Part of a small language model's weights.
Size: 10 layers, width 128, 2 heads of 64, vocabulary 4096, 3.1M parameters.
Architecture: LayerNorm before each block, learned and rotary positions, biases, tied embeddings.
Training: a variant of Muon for these matrices, 148M tokens, 9021 steps.
Each number is 128 + 32 x the weight over its row's rms, rounded and kept within 0 to 255. Layers, rows and columns count from 0. Numbers have three digits each. The size before them is the row's rms in percent of the matrix's.

# layer 4 attention key, 128x128, rms 0.102, rows 92-127, columns 0-127
093:118169122116097096211102148106150144087140165136100073107150065163125105090081143109177158072135147196121182167173109131082108112155082107132147154096168160097090137106168116094159102080147118110133141135119155182178137061109126167106122137140135127084104078063111110118160123106226125125093168111136123158112116104107092124120130136091099062154160134193148131168143117124128111168092
118:131160141125160194113091111162114117141116144110140099171085137036093204084088115164109178151152086142136137139155164108164142191155167071134125135126116202106089130077147130104105133156107146154130116145135115122079182059089163110151146172139117125104155148107149127078163114167181108105077120123124093097111117137072092143103104114133173100137104131052179127144145165066084104110154
102:129160111155118146069150121183078110164146104148149085163110169136104083112106055141182140135125176125075128119123148140154152149207140129093128142130119094181135072086152174155123092127087138155175076100090108148159080121121136091144151224145119152130079117165062112123140133109093150143145163170081092151211127125104073096151141163100132110105158158153110135066160133100089127118135
104:094143154152135148100149163136173141113137119088078150117202143068102071099156167125124098080161122114097200119097136182106134149104116076108136085125203137151116142157125138112126119117133122154178177170103089136145158172124164094156077173140149155085212066099130134153120138175114118128084145123131078097082126114108131121121168101157088121133091083148179142111166181191084137099082
113:165061129145132134132125086142114111109147079130157101145148108102143120123148208119156166123108119118036092075116145152105147248131144159114132202126115121156133175156099121121120119130155154182123130113158101123125149097105134145206131157163084158126160112118141134113161105134163210132124146121106141089183189075085093115126123050110124134147154116086178138103148131131138085067136
100:164042138096149126143104137108155072129129118083153131127177105130080100153150114116191111164154114129189133137151177163131151186125152145166170169141108132154134132150149127162130123136107163173185067088067101166090105089164064118121142138128101101149088164128170121090150122183184147156181055122119108127124113113098180127149127078129136156140191123136122103139149104200144060137086
109:161114126197126146108144093125167105104166081117094139118154156099065160081120184137080117109159122069091150124121083120149115101166133134135109122125054136164198121130175100127176126114123152127153129076132129150170124053118110141116129092134099078091176102139100082147163147173105103107139104114147098126113199137119026130092145185098149117190130052155095160155082120119137106119131
104:136058121062159159107128166110158025172174116176117091051140090103087172154162120112166145095094162170171116167145181086086168080156147141184054180140106116103134107117119130155162133093161122128094115122114187124111140127103109118131106150081125156141165081117141138116142118152102150154106135075120142131104127161124139098121133144154118197136085143068153143143093136085130110062126
098:135122117091132094144162156160154100117107079190147126122068148159209098162109172103130103064107137152218120200129129185150128096101083151073124193088164126141182181122100108159166157167115093138121090141130126188085127140144132144078130103107110133127088152075101071103119183149110102116144135093139166118143124120165111109151187121139130135109084131119154108133089050148130102093113
109:094192143155093120107149217151175124117118178136172098151147131163130145193085088154135131120148119144075134130166143109173102105127118144126128169102141158117171154132099130090135145135056149120153099134146106125176074177130133105054146141084158123077080145127100076133093094089177073132078159113164156113168075108133144082087110076098094162149174167153114124115139175170137148186111
105:124099124189103140129194084141137073129122151123126093093099144100181157142154101139103152178197149076174150110137143083175091174125102128099126150111133088080081146155128134094147143119168086156118187162147132141105107132139111169082128163092157088103098193130163066103125138167109152153134091166145162148125144129147199155124143099105107111209106172069100173132179091142133189148155
091:090086115110149078102099132093163138032099147158138122107123090146202080066160112113132135129127122128165105113121125110112139097167151139100191167153100183143119152177174137166117094132149077157150169104138138141117039100098153159149137091187153118097086185107142157130136107107122156127121105119174146120147087099159086114142172101152168070121100155083179136155155169159161179186141
099:124143161057101138121117051114150090165139189130166134132088177123146099170153129120121183130174136144163098085173116124090096178165177092150138120158161113130136082143136129174189184110171082137128114165077061130108117087092093128098160139132147066128176175131129167146113146099110145113072138054076095175162088138095166143132136115143084122081138111099109101127096122141158093081119
107:136073158100138195131151123113058090130162175158183168103080079136176037139130075133105126152155155111151132092159140178123145102109122095132127153107184121167167168146103146166135148099091149085139106138103136116121130082088083143104134169145172059066090146143111160137057184114092139123154124129150162154095061117174136111118080123104113121148085183127099123182133105126137154149136
093:088147180147093159081151115139109084132175084103151168160108127121109130073094124110092147102099140090102159158080139128148085123175071173088094180194080134187095109199078149142163101154063166104174103124115124199172112137145173080104153138160093127128160087165177157137108178115100129098130126100128132104109061160100129160105132116167151129110119186131114103131118106179112104106128
102:122103114173128119121109183119133157141131187119104161178132153072114134122074109089121160133166132101081144164162101137113096184130106063149136172104141118106145111155143102162130078145147193155131156150164166147142147110089109132161093110110142095140097098139134162119199101163172111138139166133154122074105232084160121186050140176156107174150131115170081113145115164070080079118132
094:110122117114181135113065084148173151188108142097179123138059158151139120105149104077134112142054119183153174116102130130167100162162138146158212141134151144148136105154118200147147129104142172135177099144165145087104093134092137165095180137079133189094106137105158102098037151075147096136117136107133099079125134135147081056153097162123126076154129128099143137129081118140165105121102
102:139136136075188133124129098167128161097184091158162156152055145124117112155102128217125123105096183142112139110140167099130150095102119119063132081129149155177125126146073099140162094127213123115145148153083091121127133145085120126104127147138121184113134172094124107129159097135092122138150124155046170136148151133090138136082093099152169111213123033139132126120156122091117053140126
097:077127152132124143169201096119186142158172103194169108178068186165127094146142132140106079159128144137164077185086151090130136120090126130105146151143108150105193140142105150136150168118094132114133202150145135166075084166179121130113095100121124145159167142142144136101068115120151105083105129137123158156151147171099152117118097132167095097101186191134119179146140131114148115195044
097:134142116135203156162138111106205094188133109142137183150153084131111172144107122148170147108088144079136146151140110157100194160111131149077164206175093123093152131149075095142081096120116020106130156122075119066126068144135083145099121142153145102130114093154134080118092100115082113094101108122145136125137097121146138084118150159099172136071168096126125089147092113114083160086121
108:136133152121156096108073096112098071095110105147181133147173086156099167059116138100081103154199146123099171130093088124130164164131101120124116195154078152163094163126140170057158086074122166173152103125156141103157178093075160103134149081102155104113099154156125136108148108066151103120084173150067112108144150174105113129197157093124163118152159075126138147141107168121088107118140
106:099059089149140124106162143129136220132103213146173134172145110139090083105145182157102086120091082130124137128128169147092130095206117160171134121158091170145071103134095134095106156153168070139136080139130090121174115096122106098111150124083115117134086092083107114121180164180146217119114102124089156154107072133111113171116117095144149119148153159122080163150114113140103105160169
097:124075152128157141088216111106084158112132115142167062089097122132167111104088047145133133143119179204163124125172163161085132159107084122182140058169126138104150185131082110110209206079130127158108141087083112116165105167138093114105193092113140104107102106170132145135151138140117125136142124125129174100162116141132153161106139098113125141150169170148083088121150110134140163110088
103:156106094108078134136091023129101174107073151142100093094117100141102114156193159141138099198120123140164113125088121094101146153124133056169206163085152163110129201128103155148172159143125115112088126141131099166151132202140134046110125136104160077102101129111124194107129126123144097101092119134175078105119151092139152108117123170161129117114146126138179137135154075111079124128168
097:159132139096127154120099100074157160173123140063126110152141138159097138117075155191190128127207104144070140088141117152171145054165158098126087152168139121156121166171123089088151054141080179190120154124163136137123133064157072128143142119096126126072082166104051149128114143134114145129151108132096152082137098127127114130121107119115159104073141120088130059074143098106109104099138
095:166162100138118110144165132072050072097188186164101126093137172125093158093107094178147154114167167146144143144135120068149096145151134111114148141089128109130146114166097131127134150168152120157091059162128148122144128064202136137122156102202109201130134121115125137116148102088141119149158138108134090130186212133139136067091160097083143127034161119135128114142091128109092154142131
100:207193147176111072127124189129137101166116167103107097050102140185123062114080110156097143045155100132126128145120077137149141109168076159192163135122184169087069128114157147179125106132115171100106115107154063124108118152116096140127095143168124130144096143159169123102133168070114153090119151142181141142115137161156082118154108109123153096118173116133134133145104128127081147175172
087:217140166157147145167090130045103124077104122165141148150166170139098128071088144090136148076132131126102140162130120127070165108107165115130134108142063091119103127088098038085116154149159163126125071188152101172131137105121130182126079149148142124077154129135139118139070087099093117199080115140122151137117156149089096147116171108153168128144126108118105062095112154152098073109119
093:129135136134100149133062093106146123093159169160111135143202128114127163150160150134054207152146151096061163153124156175092124105091185114155148082163086116113154124127103070094166126107179203135057157148116152135067086155132155082149170130147111085139109113173107131131132122123154105119139170105153115157136144089115057139127145130099129189101120095095128085064158175113142099121090
101:124139120156093086151121110086123120091132124081141098180093105135124168095183114201081091131093145159159150090136136144107075130120154115105099131120134078173191107114131045152166147156119075097116170161070124121150086162095169114125082134118066111134143150124112112142117174145155212114147146159132203160103069153159129151140201158082167149133107191118134113121120164096168102117140
095:105122145112125142120121130115160121089103113119147091146115104053189130126063143092057163156135031161151104098155077128152143116104149132147114114106155085177181075137117163067175140093170145094107155096094128129114099122196122111109136126194154087159116145129161107141124098170090158111160177114110117176147039104145120091119087144139053085109123154134152123152183164121115131126162
098:154116131126103146141105141145108119190118129121085121104125150075163136172171164151172111138121132128102145186139080195149121147132131177127198137133145055128135118131146152156115102100203147114105099122052046184156135078184144123140146132057135096167171084122177149110125170066125088154139094128095145123174072102165093169106111088096119148107146111102113162116140126138074183132098
107:169137117174103113106154135125130148139121116152080097101136151174120079129099096076158157158091165144136107123135158136153135180165146113190120176081124092157144131158112162042132097172116108113125142201114140110059127110087117066147155033135102159085169067141086164169137118111069066170107113177105118167137120095137113129119116173139141142134158104130138148122138150088159087135208
103:086118160095121113163134081125143091166087127122179158155190033103137143161059169103145095153088165140120107142155085118151172191104126149133120089127139130178072146177145109142168139156123175131159129133105118179078171065137086135098073141131151097130112105083130153201103089169140146137100138085152168072146157127144165079146082125130104143143135108085116174112096171106131109086154
098:156202127137063131119121113112138125112175133074152097113108140118159170157184109112140072115138154080081135074179135140114163164080144160157085181089105151131068135122158115130098093172100132079116133069163152088093110138111123158141147140172155077102092073067140141178138061095157133129136079125121117095112183108128085137147081067156048102140130095143128157150124145135090149101153
104:153150146104109134132113125116126129111148116131168084142179106183162108155137111141157152081137091134058124114054115130116152133131109119144118175077146124150120119111097125112129145181094137142172149027105100153090147106119110086197117137134110066206141200133149131146114155084175072173199169131168133077111154166133109080073144125192131125152113056141151112088106099137150162116135
# layer 4 attention query, 128x128, rms 0.101, rows 93-127, columns 0-127
108:082195146135114155155113109101107151161087107157070166105097087141197076145051089074173130148199128105113119129148135121125088105126127166123109122123114075162107105071083063179159148107116124094104127058130162145101152157089167148091139152132166158117128100122092186127148126121094089077175165183137100177112154112172126134105129109090075126090123174112178114117098131108157101152113
105:150129120100141135157192147122110098082120215172076158180153132091153116126147144122172075118186089151159201117104130096144094120120048186174146131101138157098150177087097126127121109069128133127078169140154163166173152196152099093139139120153172133144119103126139151170155153106118097094123143100149195119165177079145133135118109110180116096142056177121138120174126103125098122124105
096:109101092155137125110116125104165179068142121105131097170115081078153176141144118126075182147165122137139121157096171134149110110102101140138084165187093118144220131138154085156178185085118120091168134160106097107164199103166134133113113113099117131136178062171118114151115120130139110105206085133132189136175091110101151103125066176117134174114064134111142118120110138059166110110140
100:098099134142182132088139078142126057153101213040114149152119154096165112123146121100127126071128095080149166160161126099087146142143187145175132056119135155115160147132093129137148120088168156108091144162138117139184157149091119064146165130113160082108101107143088138158144126117131161170101126064102061110094081192139083121129162112114146114131111163170130158154167167058120125116125
111:154140049139149047097102168147099108174133138150113155184152166119100113102125165059165162081125125120145159087118188148145124087112154093121147087100107153105090118118104146150126126147128125187143187140093106164104136180128144186153123107141098146147145112180053144143112167134156099165085167128053119113120115162063115114136122089132146150187092126175149106112191116065147127125075
108:132148137091117092162133134114105116147101153146156135110188088116123159183081128106098119114095146168090085115140191184097178103100159092136111089121072147151057133137124157080095139096118132152153092108079149094116147180126155115130181140077179089118122085115073158163146086107177182151161137143074064127136153177128093104164143170136130129135122149091103158159104169090194144081066
106:094164089136075127108114097081153127106153091096116097076129146151123126132114163134124108121153120112174114106096121140162170167085110110170148142117115151156107153150057102075118097083113178168124153181112125105092124059112194118204074118163133150101072141119125157176128133129118093158081155123097099138177182053118107146175159138155101095090177127122145167086107172152109151042128
110:163079118142057088108156158177180107137119152120126124171179131103117176107092080182105148192078128142079113111152110096129141137107108120083121064083133125106167128094086135090163152107125144117163128133119162112155192115081202159193130150123134141166149191094148131123154099116105125120070121102088158167096127089126174141157108056163171148045130095145099134128120161135099118165121
097:129107058135119135106061136135169164109079145146094110208112102132143099103136156076076156096099099134167106143164101131115139158123149145082120173184141160129138153129129133151140136160121070097071100137099153137164063152135149153110130139157110170117109065140186123080160176128165074096160092120116146146221163145095151142130086144154097127124069146140145060100160185110119086159163
113:080148156137164097182088102081083113130097148135109198158102158120135180152105191126114181123076162141146175129115179107103079094119113125081103071136149087166053136106133126119163144140121162146092090085028140181184133099095122086104120120110177177107164092121188146112117110142097107115105154086130144164101129152107085117170154138148113164121090146125074158077119121158113123119134
093:131156075158103113108138112103126142129118096085110125122052156142115149136204096092168133168164142105084070172125153130125118066135112160171199031113112181150131141097162128207153126117128149082120126145148111097149155150148109128105128146148128076148131111113100089174136073127176127095084139080149136186053120153114186143142148158099088162162125140114116153122087136131066131164174
102:149104134176114178107142138153159105150145171114091168126072170169088141166112070109136130137164140119114126102112081125079106083148079169170101096096176145136087079145130111128121125099135124224086141114140149148118128080154086094135082141072186150121132126140132146105136109184179065150161101118152099068178149092112138089116074124121117137196102154092119103102155071160153167083166
111:127146136182075124136137157144108138133132114150115110157059139093083178076128151114175126148139114146160162139092116147118195127088115133125144147188144164148142048087110118143128119179123098132074184147123159143101121163146165150143123107110140154115189128116157101149107160154100078167116098131113089061094165131128158150215149139166107192077081115084042136106073110107132173133087
099:143182135155151159178139133116123177114122190087104187173130151134112146112119089103123129172125103152136080098012099150124143155122100096108151132135163119085109134136135109087176145127137110099162125145097128077105155112144093097142129186055158157154130133100123144148083164120231167086112125123122157063164141146152109135113106181165139119081168109105154143132156116050171119083163
101:138122104142105106113082125140117149144114128078130114087110150161150125162115094128088150135172087174151107071186122207185150131119157094196142130107145095149052118088149163127135180120119098183089169128200160170133151111101106124128136102139105157061064164161205118101139135115129098115162130142111107133127052133162077136128136143075111176121109130093178133108167083093151143088078
096:089103100140111147147176109078146125185145221173099110190057156099130126125120139123144093112136084141124121093091123095122156154081113160121063116163119197143131110113126161147195132116084121117154115121167164069158156157151131096114098105199148098146087122149072135107132091112105104155160112118150198107087146149129127175059129070152082124094119110101187110169149137127107165139165
099:113058136070112105143123130137091039107134096127121159135137152100127118141134131083148125095110156108193198181093080167147164154128099142169136160105157152210169156150122153066138213125105100095118157122150147170119096168172146118158086157107126103112105065100085192122131084148106098107149117119157162116095103119121114117174147096114170135064158128153141096135062145152143097153143
106:129109166122121133120117066145139135105160137177123210158150109077124157132137132144126108145108089147206067132117121105210128161123093128149192078134119098156084112156065113141177137147130113098185121137105122081142089123125160102133187188100089093122115153140166125127155162087113143175197182105134168131132108115113097140125124117148154105144145065084136135171082082159075071188126
106:064142134089104138075066137193054141131080166153137144162166137160099108083188112104058100165115141165116117138122111125149088148138091103172141161100103129115130142079084139138145135182091153156114132148123056104116154126133116126116145116188141184154144144110093128146150127159197179151168155163143104087103173180137132110106102113156049076106155111074123081091121158144105118082119
107:152158120159091128170100107117131085134109085125129148105115151085148035101123100096100094127132124137137059154108173143048141111161100089152095094142141188154133134134075091117124079165142166139095106075077168162149137140176118099139183104155123137086147162078061138072096149142147128125116141139174181078121089117138103082087118167161120146161188115119181099157115131104159176176154
120:203152157116115163151110102114144129081130129099127116144195104116137108149120161103134165128137133077146128076128086206095119130111136114127086119133125146108199129134085149071097119126144076119106154135137184169120160147090117182119092116142057173200165121132085117155132160103118128092076188083120094137038138148100125140140114151061102173151059172099123077135134103159126132105171
102:105096132136087121124136100159131133128124117153106170125170121177163141089109175147101120129104096165104163149100048134097138065085138109113113155122193186164134112146140146094084113100100073120110172095110124129181121177138145150107133170154171146067184076142151128138138117107127183105131165097092114040148122157077079154115153151121179090144162136107141071109210147145077171101092
097:138117200119179105099143137148130096136167121106085111092116091119204112135203151169132096135147157128132108141166123100118145134115155137036080124100163156117071087097145127130088085112111096096141105124143055172122115123087153165179123061155140104100090132111117155105116168151158166202109106115125130166174098139139102116176127184045111065121099140107160102124128135131132069152163
103:166175136136094134162069129139079087147153147150124134130149134191156047099132086110114143164146158128142130093081065157168150116078117124101106174074182162081114105134147136151189163100137102169129108090136136133125092156142142108137174117093131152084165116067077167148103217112151109173092129114140089114089088090130129160093132172120155155167123167142071118100106150096067166161129
113:158168119092141109092148174189177145149141180126099162052123175138141169123136150103089137079138177129092162172094192139129127107083138123175144077084115068139137144133091085085179116126152128120123154125123152077153117145138158081098166115195165082062078139107058144140122139173146068129080138142091111180138133095146150111091118138105148156162148154130110074096176148145130092137105
104:147123134115167171069106115168144130094151134161075131101144118133171116101158089081145096124097206139133162102116166097067137147112153127070144177171081120098137078150140143169127140151095136116139111112178112137170193117099136158117154141149124121125149148132102129127101112173066120113119085146121107179090144092142132121154121107143078145205140132091187083129179113224226127135171
102:144136140120130214105092177158109075128192138128155126078165147142080120147105153145124133076130172145149108127123137151187129071103194100151171089087168139132164141131164127167113142089087136114087127121054137123122104088116124104107146134165110056153132143112171125136130167174120128140152106193162150128108162201132121065131153085113089113119154112172146109137143243134164159136134
096:116199159163174097084172146097123158167107152075131125053082140169124122173109141142128090132123113135131060138098083143220136073144135146107165162094192178073139146093134112110096126125168122102156127092100140147199070167129132133109088122144099124149089090108158139088194148112150131159169109083144123101149134150067162092176139163132107110114137115150131102137097092144151179122175
106:078079150156101158155166129126119101144110115110135173124180082116107154143170117118142107151126118042101070128063104198152147101176129116063119178109167125107149172111133191154117079126098204114143169135142175104146111142196089161088122125132143074151114089163122114145140179122133111109089153124167081138095155127105140071185065111130139121111081129178110182107159114140102126122099
100:093126114175137106114141139152128160128082120103120116138050098123123121161146110167122129114116134091130147131148128085132154092183124129121155099168106098141124133087111059165150146079116103119186116101126136081174140114180061111167133155098113150153190122110197154136218125136182147142109097148113108121172191095151162205135114124112175087177100105115071065117123042121130174146122
105:105062136136138123104181232153169123139126111121092147102177196100142086147159106127083181081112098095165194123154139112094096051138158163130089124137100119049145099107132099135132123186077100105194126151074104152105119121090102148176175093103143120120117123150096132135177090139126140125136164104121140066137148125117139138137115174152172136139099173084148144156081101151114115071130
110:179127158111187103142144124101135097146096100134110078173134099135078119128120118191148111104041142103103145233135120108132146166153211156193111156104134175128064126103147138146098101145117107126098088112158131130131137111091123109175148143112112071087058089107140124217102172104115111142153140118204160137161121095130122132116098126113142105123143127070136141075094155163129143082097
104:085179127123083149179103110172148124207121152100126078111105188118072167151197079197175125106138125126191133090140117185133153186141194120158101138167136123120102145155130098162123128151070110148140092152126137115099145170125156162161155161069122164098164130129113101093067125145147132168111141166153186146185123137166099147100153124158104128161155138190149104141115149092080149113086
100:094127098115159129112104104164127032107129096122145061128099144125152154102095130155099164142145158124121132151140177084072116089083117150107101128098122143188070107159076121124156106164137106101064134183120064128090147086164100144144067092099050122147105149147146078083123165192089172155158170102113119103116129190170138155112113134175102110082100098157156115105140153130107080152154
097:127089100135076160120179166154126139124131065105131090158056114139143123165143081154135131102107110129111111100173161125132095160128099091142145098110129182122144106142091141150190077103108157096101148077103118200097080118143143149128130163127082128137126064119121122139117114200074128177043099172140130137120055087108066115143151117154148111085138170107183137137145163094159083205121
# layer 4 attention value, 128x128, rms 0.099, rows 64-82, columns 0-127
075:090156110123095089155126148101152155150124138118139107111128135068121061075118104139102176076100157180133150146207129150112140140168072125126089135149107147088140105144122108130132163142104182080192170056135187140170125086134126107124169087113125115147128055112118151126152087141168060100129181114103153121086093074123122134059158124156133149134161126137147118132095122119094098166022
098:086185138190125140131145124133113161124146126103119149140136090161121102172136128079091107128147147119168151166069120177048129135179092150176135124180175191094146118173144140138105118129134148114129193091145041161110141131072126103098127178134158048090085128153158080130147124128178120163081098121140129094115125066123099129082086132113141134191150051164154167108155162127125137118102
098:130102159149203231126090100132089096085154103119109118135122120139096104190075119078145159091115122159120110166109126132158166119127108151090136141035038127152067080136129127110160111141181113163134142170160128110149166133110142146115111146147130105119183109101166075145097069108086165122191104101095136133172077127141125074099125125178096134101133130121149185139095164110094152117148
097:152124100189091099108130125098127132149118164103162068147136143126071202199151143164135104078086105114131174133169182090119077110176141184165116112124117154062036100130184060135124140138139090150070117127138107113125118193141151147091150100146114114107087138158118083154130156123127147114136129115151144110148062103125143127088176161140134149134188124159080108165139092110051101127128
093:134189122093166102095158099101056130170168205193123130125145127149100094138114143166169104114193122171145149157095125129092067099135206128115126114159145106139151185103183139115168102104121143205114088188125157149088144143197112128109117136125079112102091106183154146143144143128170111119152051143197112124086143147117148172168147135156066111119136150111161130115149085124121119141140
102:128103154127137123172146113092142072100158149065165083135128107150143135130170098130118103138177131103149091164073145169155165123076064167119157141140130094134095107152123108066035162132098157080120085116177134125129143131114149141148102135223162168107158129121070096173162154167128129107142099077203140097110131128154077108122136127164105135189119145168146104193161152150154070158125
107:163133120142139072092107143083113142140139120119081126049126170187129101136098154177122126127117092113157087115137155173165165172172133154135176086094058193124122125145169129167108098135105137165167174162118072075089161097120139162104144101148101139099103072070085142144126157130135082096188138139170157132130103118094177149078164165120081099108085098162098137145166130184158077098109
096:179073094153158097132149103116124121075195117045048152140090116087122081137124154135139150138128132146135145148086124161146160144116194109129116159132079106086117171112093081111209160152131168123110128152100075103147134174160080147127119082104162091160118139116120155080070118132161180147106108132159157121126141066189111119163076083160109133168175143161122160164110100127122099170174
090:162145170134119135126125119171128183119101108073140136165111115076106122097131105153025140142133103125172087108114141077115128151140120139091137110134076189149120136104138071130105108130067097121071103051151190114129108214113133115116129114091170079151131112162161133158117082127150155154152091098173108119125037124157191197110160122100140089114156112131085162130140097169114163100128
087:140163124147157126079102085142128142139139104202199113100097081163125121139110157143135173138084171114113141096098118113177123112085194093121098183027129123123103110167147138130130179166184129066168143088160162111130143118084130088131099131161096106126113098116139192093116066113054119131084152129131161119137121055170170155132081093098115099155126121156140156093129144184103099121149
104:129156159076112136103173109099138105152137171106100125117115179163086167069142092102113141140197139132146136150159139088163094126129112073108121134098090084165092153113158162182083162094145133143105139137076097125105122115137082054126176114146120115107137089187125105143140188118184068143034159178137109093157161127122109057148144140088148150083182140112080105191123088131151131122110
093:148097149119135195155117130135082093106098064085182147127151135141209132112185133127117106147145132183086156151193109174178123098129121092120190136108170140101118101104089095139103139127099127183118120125097100121136179128143101130145124100106180109179156114121104075141111075163224167091104167137146165105052146129107116129170118136148074150142117115148111121064145109051100146136158
114:193127141120116089187124145162093107084140120109129098138133190137158107118201151150124143156097107094178126042099138086162080096173120140101122165130126120120142179136136133078185150133110130126143147139181106131174129163076151087180152086066169187158108170159159082120121125162109184117132110167132105131108164131134096101170101131078181132105153086113090089081152119149195148110165
110:185184178077143119081141151111164131099097146123162124132124134107151143112114154104072054173130120109164173150189113137125101114138110051136140141065102134136141132146151091098182181108110132114115127140155103077093118131129127181116119107087226138137134114145130073148109153124166069078115111118187168100142131069114103137140163090116200107152116116087189101122059102141163148140146
101:192089167117129162110125095105097182073106095106108143135192158088138116116121146110119085110104138154134175093063147180172155123083163081196167145121115165111087116134126139113107133118132109089137161098167160145163111160114159111115093134066085182176133086097181156124119139113146093166190121121194120113092144143129115174121201153082150083176091110090143137136177065135117102129153
091:128123133110127139139094133121135158139135124165134131168160107117114099155137143101144116085056104164117136138141057177149138070087189124136150181122069150077060111075165124158137117097122145127098087147124224097186132080177142120107155190083155148128137117100123157108118115126155187125092163148128170069089074145093157179126156104096122104148189069175135141137149131074128109158095
091:169137098140066132204115128096076205115170112112179117126081135156073129173130127110132124074167077124156105075142195138169087107132103053123133173151165119164088130155154111107100127143142143140117137155164088134164146130058127126103137134145129120173083126169175179153144125165126077133151134140095129062069181111129061138126112123112146093135140123117085087184107094116144086091142
089:174168080100147122085106128158056095148149110107135109090076141139097130162135177099145065152111170114160101115129062195140143151117142119115116108181171183140102142163080164071157157127071161156064122115161143096138132090166135130154131093131075109128121063112128135087075189152138173152085108165148122155096146133091110070160147120115129150075131130099173116119131086115119111209132
089:113160042137110119102140091109111136147112115107102122155148032114071096164081149111146073146116165077171113198159129079131152163107109151147150121142143152123124085154075142117104157161083168091137091086080153136140146173072174111078142113133166086130199091124147101173152135106080110118153122143161128163136128115143098068083110193140151131140126119131151184127106130172124104096196
# layer 4 attention output (transposed), 128x128, rms 0.0873, rows 64-82, columns 0-127
077:093183131088145131154161114134156114097164178161095129107162145100132158080158150148082194110111129117091173112137117121155105099130134116114119223182125084102150157080171111099122135104137146094139066131146084154128133176089186108149189142151179083098126115126138135151143120106142151102166122086043144166151129168068089088152131178114071153137169112109085140088122193094124124126072
101:124170105100093116163133120154140147128092175135085186129085119083156089164143157089060096162077120167140179127174141058110092132094151113145153118116123124128145116085104084132121194177054122103133131152093056109127120137075122111096126041101156134168118119124161117128136100149142116125186099123132141115094147131146115066149140179125156140181117067200092123059095091155138110111142
101:159104087148137134130176119141126127161118109170110103189120139092110119138173069127120131126085154141077116133125116162105146176114214147157066117105088131124104103099170156129128130209188148090144138066127158163157176171106167147065123140144128156105086136127080076120189115150142123111129146201127092095067128139205102131072131130137147124048144115131138138102176090113082137126113
099:096188121130069113149102165131109130122138152169118167155131147102153085182119120152144139137134146093122148071116150168090157138121087140135123103124165101125172167155173075142112144142107106084120163111143175116148079155121081039161160115142142137128162081107217175133148161131146100116120111171175112079155160116196130122117127118137183153059186124081169181153092107077104135121062
098:160113162139131099134065124111140143116101164118169011164118098118125148171114099093139054176174132064057138111150126112143136168124115165121118174103124142106089117136112077161100109108120168182144151108143164099130187129142082133111167142058150114140179174098138126180126120156095160121131079122186136172111117118139087104129120140151081122205124080119211126139130091107128138139128
106:120101159172120097122166108136151127070092141066079201137151118221145106109153145107096092131138103163194106130139070162086141161155126126183080141150121123159089158104098111129167132119132104124126171084136076136142059100098110096118119192142163142092120131200157155111103136133156078153119134116111155089112140163172071136109135159116183116177114155132150157088065064105116165110139
113:174185188132137113102198128156167093102122161111083112127139147058117092111161152170109097172086154153076143121090134116131128115095109143122140113101134121097069132184104059108145136177111131124087154138104174116101106135113078123143071093078161154157159162114135144114143163110114186104136208097115169121122164167187129193172133135094121186109176172070113114139123100111094090107141
104:089063138135117080152143159139093167135095141120154070111155160166147112130140081132121151157153132158154144031122072173178099200147136109131185174135095078152107161178119151157101128180128167118117107132147129140107131105095128154080120093132090152205131160143112133157149094149127128117107158177125073123083165090181137163148167105105124194112118085086078124149171106160117181083130
095:161111103055117086186089188119170146127140173152083101069171146067140179123112119107131126135152140158184181163087163186119139097106109161198126138142127140103164136123145114137113106091119136120083133127083173147139115156117105086105122138109165124099099122087140159141167111083141122112135080109147113122114137061150130093083110106159217192113094169145097147169160150084078161104070
085:138122106162153147125107096085093112160182163113136215119143050097144153108078119127084100156074134130101137101152110154150134133117109098099123152105139102141170143124148165125128164164085146084162061125105114098140144138134156135109124182170137091112109109117078099149109066088127132077150136127164134149027138170076175133192136106131089128080167166191077162096183173128158129122148
107:166062168111124151144105167087092128139102116141176098174128116154118125109103178128114141067116207110136110139138107124140117156144074141074133125177147128177123160065194098120118161088221118143130096188149101132175143114162120101158116104087126145106114088180159149049148093093186180134076123164137124142176085140099140153163148107118122096155115163149135118134098057110100126106096
098:127127127101135130181144108134171130092154149162154152077118113129143149114143093127171107090136053175115081202107072102140147197092123105119104154116144120105109161078157161131138172171141064094105078092146143149126105158110078166148116127159101117064122148122105131127106142208163079183166196137146142116212138104125082135142127132093123128093132110116104050147075122160117149178147
116:121138124097099151118102140125080098162099147131111139133101194100112219162095098152169203112126049141205120093104115131127112123180081152132111134178157155097150113127136144137126109121101111159142127080179129140090090152182113187172110110115121136171109116130056163074092143141137106179085122128124132107127203103066146121157134083183122197153099153123148102152176101144142122095110
113:144103158140193163119078185162120119091129156188102103140169179174129110173137131072152158139118120123133155115162111116152132162160126172119142075121120145100110160126122180074132134118158112127088080185178085074125121163129082112174124170060131137139129108120180128125138141115190118156136155107121096077205125083074095111168085101135167140167148162070088089080146107090096146084137
104:209161094188147103122158071132074132073183173121117110050091117120130119124117096076098152150148033156163159123109146187136104151083113113167124057085119126158127117168156096101123130113146135135152102143105171171095141109082133140167124157141086135129142144121159140158125090142170122125098122098141127105078128084115131148100134139156102199206143118083062102139155105074124118102151
095:128103169103139099147207134096024143110167165143108128046108157076120140101116061113133071118136147165103173105124109157134078172091107123159090122141116108142070107089143148110120103090125154064095155159107144156126139158103116104064137159227137087087157108114118150081124125122103085163153153128130090124094156097138134118142115181155088153131172117116149163163136188150150095122128
087:152095109122072189124124153115079180097128145085079184121163130112093181117133137136102134128152081110166147119077096114090112104157082174128138097183118075173168197139156097105115156126133131121148149082111142134160137158217125071149134154066133098121130176143126151184101100163149128176102163173114137107099180110054122143175128165168117124163100065115133105134144095130147132069128
097:117053112100098115137172142128095118097152136125135095125117144125147140138167117095132153164139099131087117122206135161151056114114142105190170153104145134105084121166113094205082148162113137128137137136207081099132117113133070196110098134075057100129096120148167145118156071144074167100103074137139128049220154131150129097150130120116103124107134086093144124110163131158165123165150
095:135178109104103207122112127151116150091107061174145170118094105151203113096130138081065148138143143130107132112114131152079128081150134115142133112076131103088192156160071152142131117128188156121115144130110135157142104115111109053117097110138130127122146114126175104060145125132133101152101060135127129144127155142107105091113115140118212131152112064243106179099132137132123113148208